config.yaml
num_hidden_layers: 13
hidden_size: 512
num_attention_heads: 8
num_key_value_heads: 2
head_dim: 64
intermediate_size: 2048
vocab_size: 8192
hidden_act: "reglu"
norm: "rmsnorm"
norm_place: "pre"
norm_eps: 1e-05
positions: "rope"
rope_theta: 500000.0
rope_fraction: 1.0
qk_norm: false
attn_scale: 0.125
bias: "qkv"
tie_word_embeddings: true
parallel_block: false
init: "normal"
init_std_qkv: 0.0366
init_std_o: 0.0
init_std_up: 0.0366
init_std_down: 0.0
optimizer: "soap_variant"
learning_rate: 0.00223
lr_mult_qkv: 0.7
lr_mult_up: 1.28
beta1: 0.95
beta2: 0.95
lr_head: 0.00939
max_grad_norm: 0.5
warmup_steps: 200
schedule: "wsd"
decay_fraction: 0.837
decay_shape: "exp"
final_lr_fraction: 0.1
batch_tokens: 262144
max_seq_len: 1024
doc_mask: true
train_tokens: 903400000
max_steps: 3447
dataset: "wikipedia_en"
Each number is 500 + 40 x the weight over its row's rms, rounded and kept within 0 to 999. Layers, rows and columns count from 0. Numbers have three digits each. The size before them is the row's rms in percent of the matrix's.

# layer 3 MLP down (transposed), 2048x512, rms 0.042, rows 1671-1687, columns 384-511
102:519456465483556465469490488466531581558491432502447533533489496467531490535465516480431485533569479488503466507504552467512495467534534435505506484494568551536430458512397540453515483429563491542503524454435528434489461578485523452491435481586531511445554481484508400522441454515493497518519474591399504524469539524471472471461539455488469569519491511556451526501483521460431520507398
097:544480501581570439465497428534545567563485537478494545460461502493512482423520504523523539489560436566458453530467545441495477470504490529502532392541554517489447501505468513443500434489512464507597446466536474456483549488526467546528462587506469477514522554542551527433487507559503551445471521484473498586516523516362573494501499499483462569524529599464482526540470520469480522350515
102:458466466558462506496511515513428534482456484532525511475535563468518478512479515563556512554466509488522441541546494450486541540511511528519477491479504485568521536510444522521504482493526448479440477451491437474495475539564535520509424524503523443497533528515466491484500519504494470520478479440536498536568438530548494479522501472428490423482463470492412463487531461514480513481544
094:477559574448480557489484528451509502452499456499540552485509434446521505508546460510469515526470548533458492480558495429483502509416485587413513496521550497484514428507549465533471478468539520499470510492526493465450472408411445488458559513520475493560465496520481528477573571496494525422492441512520492537499479508449513485433465491519479520588449488517508496438438496500475492544552
102:465529539448541524502424564476501421585443507407473511522521513483516516581485479474546527580556520515533476601463434514454464485541446512483538486551476526474509529529496506410474543492454490543500438595531514483504562508584517496489410457527542383476491432449539460535481556556546454514489522513546468492501455515498507451441503511539562517483514471490478466520513509489545538433526
104:517480497501549479506489444531538510489485557474498462502474534464536519479535492578475469481502543433501523482480541435553510479457487509480551510455449535455445465498531453489454515504519525551446479448468467550478519465425509526519512512587548434515558441500494518556578550412492543485480500505458459523510555499505414562475440518483456489460433520482480484488468445473464521447545
100:464505492557530552440485462476534522538509473498458508501568436522514470485531480558582535542515443484513505527458499478457472445457527460484483479505491527462472514469521417500468478567534578519584571614494459474482459534511527521519535519497465505507466594445549477528538489447504456443457503515485445503502482428558502541563454504497485468537465502535494557505455552477527500529540
101:467450551481496543470476458522492470466553422456409526484511552505397513454462445443543532536497551512418456558456450504431455395501398453453514505508532458437525551577574545508481506489515493533512460421483471520471468512456491494543544504506593465544483473499547450538516470541488548507469560512463513502487507570477550535570528566493457513497530546454549500458523448489469549508541
096:518478482562580465487480497416452512483432510481538511552550531538458495501593590549449530497448548500519501474469500534451430466444487543491546528496473477497533499591488511478453455580502521531455464519486466532587478469549491480534473482424528486552549580533521445460550523442574532502493500529441534546489513474459476445491496435535445533523518409505508573467567543464448443538468
102:531493431480492476430551506429522547533510473555532544475439502567488510513496500513489514563462451475574541580507481464494461542513487577485517454473405509510499512515566529531507428456489485518519618504549504505415467493470545554492426492480524506507497438438531531510533487496430530502505480456506487508463477492518596575518447455446450510490530494553521574479517515459396498442563
105:532458473468555532510450486406478506431484596497489537513574470434467480519536526466556447461420510454530470486501539505492498508565504498489498446495506460482571455475454517578472534486551487417505506504471463541490557503498490499462540510508467430468531451473535447460542522487544498556511536494456513482462557462509499522494489545437425533512455530488516513548478513533463503481481
100:563440540439448470484489542489488521489559463497450468458481527475537526533546482461544538532520451568512482534562503509503495468470475493541510502559445462507519487495483511467534445476532501496470515489569464573464448551544529453568472422552522518583367502438478533576476563511562500493511511485524500528540543473526549567460490544491459488449508481462479497505507502489548530598542
103:494452496458449479458478512463606473505428488393509490556498480458499511508495418494428486526536401436495461487466505418497538501481471414524469584486494501482522504482455450476486565536465574544459522431518474555552570465519461526510519474510546566510535550521563502592488515503449539461517444516528478477543486526445553426523495520503475538465564503470476546502492459516489555420456
096:483438458456458455571523532497491489495533517477440497523545497540491512518502517582533502493534449511482474518495494500510506518512482545521457488518434455519487546496441476402593511424537529474496451527483515501496533401441548500497490532539461543518567544511479465438518498525509479551409483462536493529490563506434464514430493552429509467432506474443493532472430463538496557433562
097:468498547428521486529555413480463463526543509496516486491436525482507482477464525414520465414516468410469555454483476504498518535506537463468476478587505511524461469480507484429418512530423466500516518576482494568580544508571495437536557466493524449495511562483511572449501505519535471553491487487482493442466510495573553475451552513536435582518535491574484422510508448493469569536445
103:576602531480554542389511507427505586530521575518482549482526526529494472467484451547438522511451495549561511508485532493536448518533548462539463571470451532482527449494433523518549466473486499572465484586529550453521556476480500531460515517522500567524496502549462506507600513474433454581527560560474437514521481530533476532498532467544551492534501492542436506594452490567562508508437
102:493500476513458519534481510615516568459432571500542509570539514447525468563513470491444436504538473491462536523470543518493469596521516507476529415539486526518518492546513486491527494546475533552538503518485488477540510500471474545503506460509538464513499485436450488503462509480548463431489400509525452516454508434476517497445546477505526529470477502469461537526484543486509506536477
# layer 3 MLP gate, 2048x512, rms 0.0577, rows 1672-1688, columns 384-511
096:455472471504442489531480414544505525533490494459548501448473522383520467521505541491461537596509593460461518505483464508540478491479481575417510443520511554469468443411509446495544450506516417520488491448481449526456505458515501545531444502467510462529537565446444508456510486501478544465425469475494556529535533458438522500430470494464526536553464501419491492430429551537513547483441
099:476512523481489477518534458415502441574405542481476507547465477551553481420541479463547550422492449521507522542518525469506461550553503496492512490524513523504530427443487475512467497563451500493569491526554545529508396490532466507499468459459476478516546557467475520493519525457490482484520495528533487487434511452451469507434510458523550501521492497525440465502509424490490503504502
097:502528533559503484483519485537461516437414521524538505500524466500513485471470547574459562481534477443502493535547474541490444490522537524480459523499489470570499472514576475528557523536495417458556547536498455448511460507572434544538485483469582532435563483506486461431435485491472529449523499473445497534504509470461540598474496506496535497397514525496503508476539586486463512575550
101:522466504537520484547492455476539495507458498551399484576468538489525526519468567411521482597516554555505537567496465511507375527495476495510543436490467528445440480573473550469477510513500446485472514429429581510555528497501553495524552466549535479527539484471542502423470551481472452444525557509509528470474464477466505547444404488510492508518542499456476516525478530502477521494497
099:535447582499513494534450455508498477441478497489457540439466547458493523482564505522567488527544515467531481495555438497473451497535577530490455575426502547457511524454502522449512469562454455459531465504516500486484491415456486476460475522477526498449428528483487533592563519501515473472497541540603512504551496455443532482472590463489517496541462507472475480456531443492489475428537
098:486488518479491493417496452491508497503434540529462519538511550505463511481491504525461545484489432558528542486493551465528476546423491489419487455503482477521462474505556472504520487512480535483466540501474482506551499554477520544554518456564493544477452516513551499445552529541545485422491483528519499426421515522521546491484501517491555475553568436525530484523540556525566515529481
098:450546482440475437495536510516461506501478491509590537465486487463557453530570463533527490499526472522462507490517543482494532532473508489478514538543538497516502490462529484506518554508519578477417535469545537430471483525499450538450463475527528531440462540543506504466519528472589510529562497509482468489522435502517473501560554436461473537485460528566461526499521495501521538463452
097:459467479467469488543498499441475398450496528530510503520479514474592468594459479534462499536478482545488518442505400478457435493546509498457518511553497461552550460518523503500525530529498514479491541494529548532449476495515519503541509493431502463558487482522486509497540567472528581592464507524534546533550520513467528567478466450490515409519536434484543509534440500568505534537507
098:396545467490465473460505488491529477520493431473466563417543515515496476491468510518459532508416504528517497488491479525556565499576416523500495429440456474505511520447521550526525546417431512521455561537483470482513480529522539509521495539464528433503458553522474494494463553510507564445556508517494545527487464489491479492394510459495464480452538480488521531449490528510425466508444
104:454449518477505515462516494546519557429558418507498631573440520484507459514443454475465529533555531456507531542483526477457515449504485448465496547456471507509448445530491543439519486517499459518522553463503541413511481499456508505487473508457463533493497533438515481561537429470526516511577411531503492419522461526481441438548450482549511500515504557476443527521492513446531453516477
096:542497506472454579491509514501557512402499441548497523480527409467490460495486461487458560456500577545462483467560398481433513507487522518507427523497554559468507541460396486568542523494497426555503484469491545525493489482442482516517555444572493453477504524524481495468486431479508473512505520513518417592500483409474498401517495553480519485478543503457468481439455538418579537554463
105:463439523511417488425492509401524512515501506445566536469590532496494515498499470497540569470511453493534598478525525493513511451473558492512453515542495479518476500529474453513538548420400498511514491474536495535463426437474476511466569505516521527526475525493605451458469545546529599539466493510449458550519510505516561551490469545505478483507437479508489475484492517534517441565490
102:528597486511424535469534499525510470539551435525524502494450536501448521522489460433537488538450513487478549492498519444478508502411504487533507446516544500479452526523527469405468463494478447466450515462447467512468485447516477446472517493544479467434522466554510513512561493392514543475557466438449500507442487520513506486524509541490538514490490478466540511562515494441548562522473
101:502581542479517548536533486492505495528566437489496497485518510472459570454562483505519465456564561523509456540482504502554481567470480510515478575513484459515518494449580543499475398499444482482441517558504489482480502466476463463483490483506570506502514538504517507563525466484435584480483501496445470468438504445528518507499480579528464447494488574477489463486510489497454503463495
104:487596502470501477456600474482476427475521519506451440484560461506480517441529495473512470431482497503522523488442436503511513522545555574475547505452565466551488471507442570542546464473504484561494472467529548488499510512435562504496534488598541474506436520516516455472449516417612485520516607490509526520550532498512480364569481512470520537513504460500538489486567491445477501499507
105:539502514461534501570489488517559533427445524528505541503596502497502516519500493504497489535462524502462531500494494523495442500481506498479534536467514498511506498525459473563471540550462430473474475487538503516528479439473468572505495468506512481505550436526486480553501512516526537485460541564433507527473514496508544439517505440485575543447511457521501505508492529434531464562445
100:435511462565489424559518536472544482428480548521487505537455481524525444499489458601520527489498518495505497507527505491503548548568456561499578514518564488448433469472505490493472493511459533520421520504493528498449436432531466550463462481487436409499458530470549595503464506518529465468515521530459551484551529544527517485448559454438474559520530405553473458449562475531489426479491
# layer 3 MLP up, 2048x512, rms 0.0585, rows 1672-1688, columns 384-511
094:471566512451468526564476564517567502499533379486498550504510582495554502500458502507555470552522516488508540502487524509506529513459564464536488500491441407517537572472478535523577440470500427585490491513486560499498424492535498491472560504499482455541520522447490477490543473518489458524477557525512506466506425480536482460424514396557513454505540459488500540544483500554458510607502
099:541519448515554480452550418498641515469512542488480511477500490496437544544544562449539483428467461508522443537596495521487495422518604609530521449497431508551504543488563488548493574434462475496462475521468485434504497543462540439469538534433473503507559484527514525481493419498525481528525503513493515495448392527528528544463426484589522510479476515450503570505479479480525410487467
098:480507528511499544433552556483472487481440439496518563574508489492503511470455470525481506459558516505526557502472481453464456538537510531456445518506491475530483541532520546519525460563535473558564446497499509487542448549543550510514423536465549485451485487485497473474430503503486523475536552466511503468462468546517440560483474414544488514478515510566434478574481542423462491428452
103:458565473448501483588503521514477519536421519526513577459511525447415502424459470548465494478552496573461504515448494512500473494451508535534488422489490481514509496491482572516512510500511501500470452478483496494500452502455420512583589482531477423554486515477539479504648458519508475441474490547450475481539454565457495522515498525500515502502466549454444464526470521444548575520454
100:503494590476466500488415440498527400462584488444432454437455536490500591498475547467517459494546511453527490479490436535560536435494527510453515550496499535479541465556432515441546487476469502512543488517540502481432511470459552476474460577475526514591497533467474555437526528428515494469562537517494500529508470566448556554515496443532473537472470471453478447497531478475447468394498
098:491547502482495533477424456451478519489442497546522581479587549532549510503446445460425587483576514456426556533507411486531569527522465471465485481514444501407514466532568508470528473531498453513490502493460482531547443471499487459557534476483432513469472507507533533472495474525511508514502491486486513426460503526440489469507481469525577439457611539491485528436507463525469517439484
102:577426444500570520483472558516514546548515500513454426527577430494532464455437468541502525476559506523505549478473515503485497558459447568590548459496469437530448539419464485501490504498475493480511510518506480489460504479566525589418513499489538392459476497532470477508481581499565528486571458547505473441534534499562497508449493456542487478454518497485476523569359533482534500453454
095:474531541448480534495488478550490530530489505532530564524574499430501520419463409465485475475513459428567544491443540557562514482477545518482533529512413534432497518554498506487464457468546469548592484505452505432500514548526469524450466490541454581545444468492559479565477466541498495468527538519430474527486468469543555509430484493419508522496489474570441482499566496458456549492518
104:542516466443496485537551479495476512489483548467485581514430528476466487567439506557485547481554506535490488468505548556452556465446508516544458521499468576508547514535542480491480517533495464418518605521581514517487549500524501475498453514510500500587509609577515428509498569575559533548530421522454480517487553481411485429508540504521517499504526445493524539478474497485561518473482
102:569493479429526559467493552509509532518529533532587478446458505568444531478503507494501509501460498583515487478545559531543504538581543526499454503492492453463432506526500558587473498453541549577440510512492501573539565485460475515472527450518463511489415461431509505429507516479479482387490464456559483495507477471519416460472530490540565551557426481462551511456493415473468555450495
098:537455532481498560480480452446456490449432542556490505531459532508481461463500543500524527410462476401535477492538525381479510466488500530499457449522515505456542488542538471581518483477543521481537429539470577520476555551510446424518452459456508560492532505471507552479520573463499511468424450513472463483501589502494510451565481485508612512447566460551571532485522492442482527483526
105:547492550508473524515502459525471564407476518510561464513508484458517481476567512473523400549546473506492497535477515531485483526514476495443512551453504538567517525506537538511534506469490463530514559493511452475533506597421453488481526516519508558530486475483456504524546471552563544526549553460560551492471554533471442484544470512477504509408547484548498524473527447465530469510503
096:496485466540484516485539500462543470503560546457456495491519503528502562518536461510473485495493488505523493519476421522511508421521426512522449476502494500443407460491450454556479444480482478514563450565531509513566488439495533526499473467526455454559527425467450445552534507557471430524443446471444448437408482411570481513531504467512595526580516476530524480499493553483452463464530
097:544508476448612497492510500505477514504505499557474501531482467516455484424536474613552496449478516552462500460521499527479448433507505399471381483443458472470426501520492547499555483543529496501466484464484466524481446528477451453463452546444527498544504482485425479530498461425494496476505470501609518503532504483477566525521523510475494471581541555452492541456492595461443474458543
104:424479536496490466510463473501371560485428492523512539457409446498508515438501566441463540552548508546463490502483513454496524457506475428548488492546555524489457454521387476587468488524550511452559442542475591458515483486585478531470495562463495487527522411457577423518451486485452494487483515502416571497547431472524529496584507467460520451518593450522510493455535454504512528576512
103:478595421539546504491537487541475571490457485444438449553468482522481581462465535541574489494464478526486448492546599506516513515534539504449521475547469507377517518485507486434525523542508511533457542455453456530513505464544549480483496516605489495448488508517496480491499431556519500528478575473496492489546511485564468450527507549496529492510510523443524516434458410531550541483552
100:526460459495460418538535545463518507490480501537505513418517477486533471524586571482439518452457500548530457512464471513484535479532510527539555534532449524452467499461476495501476488476572504517488464512474523507477478527509487496485523463474481502478498541540463577533516440469544539524512494506428532468568472556500493501435413522521537546463491481479441457598537486492414473475503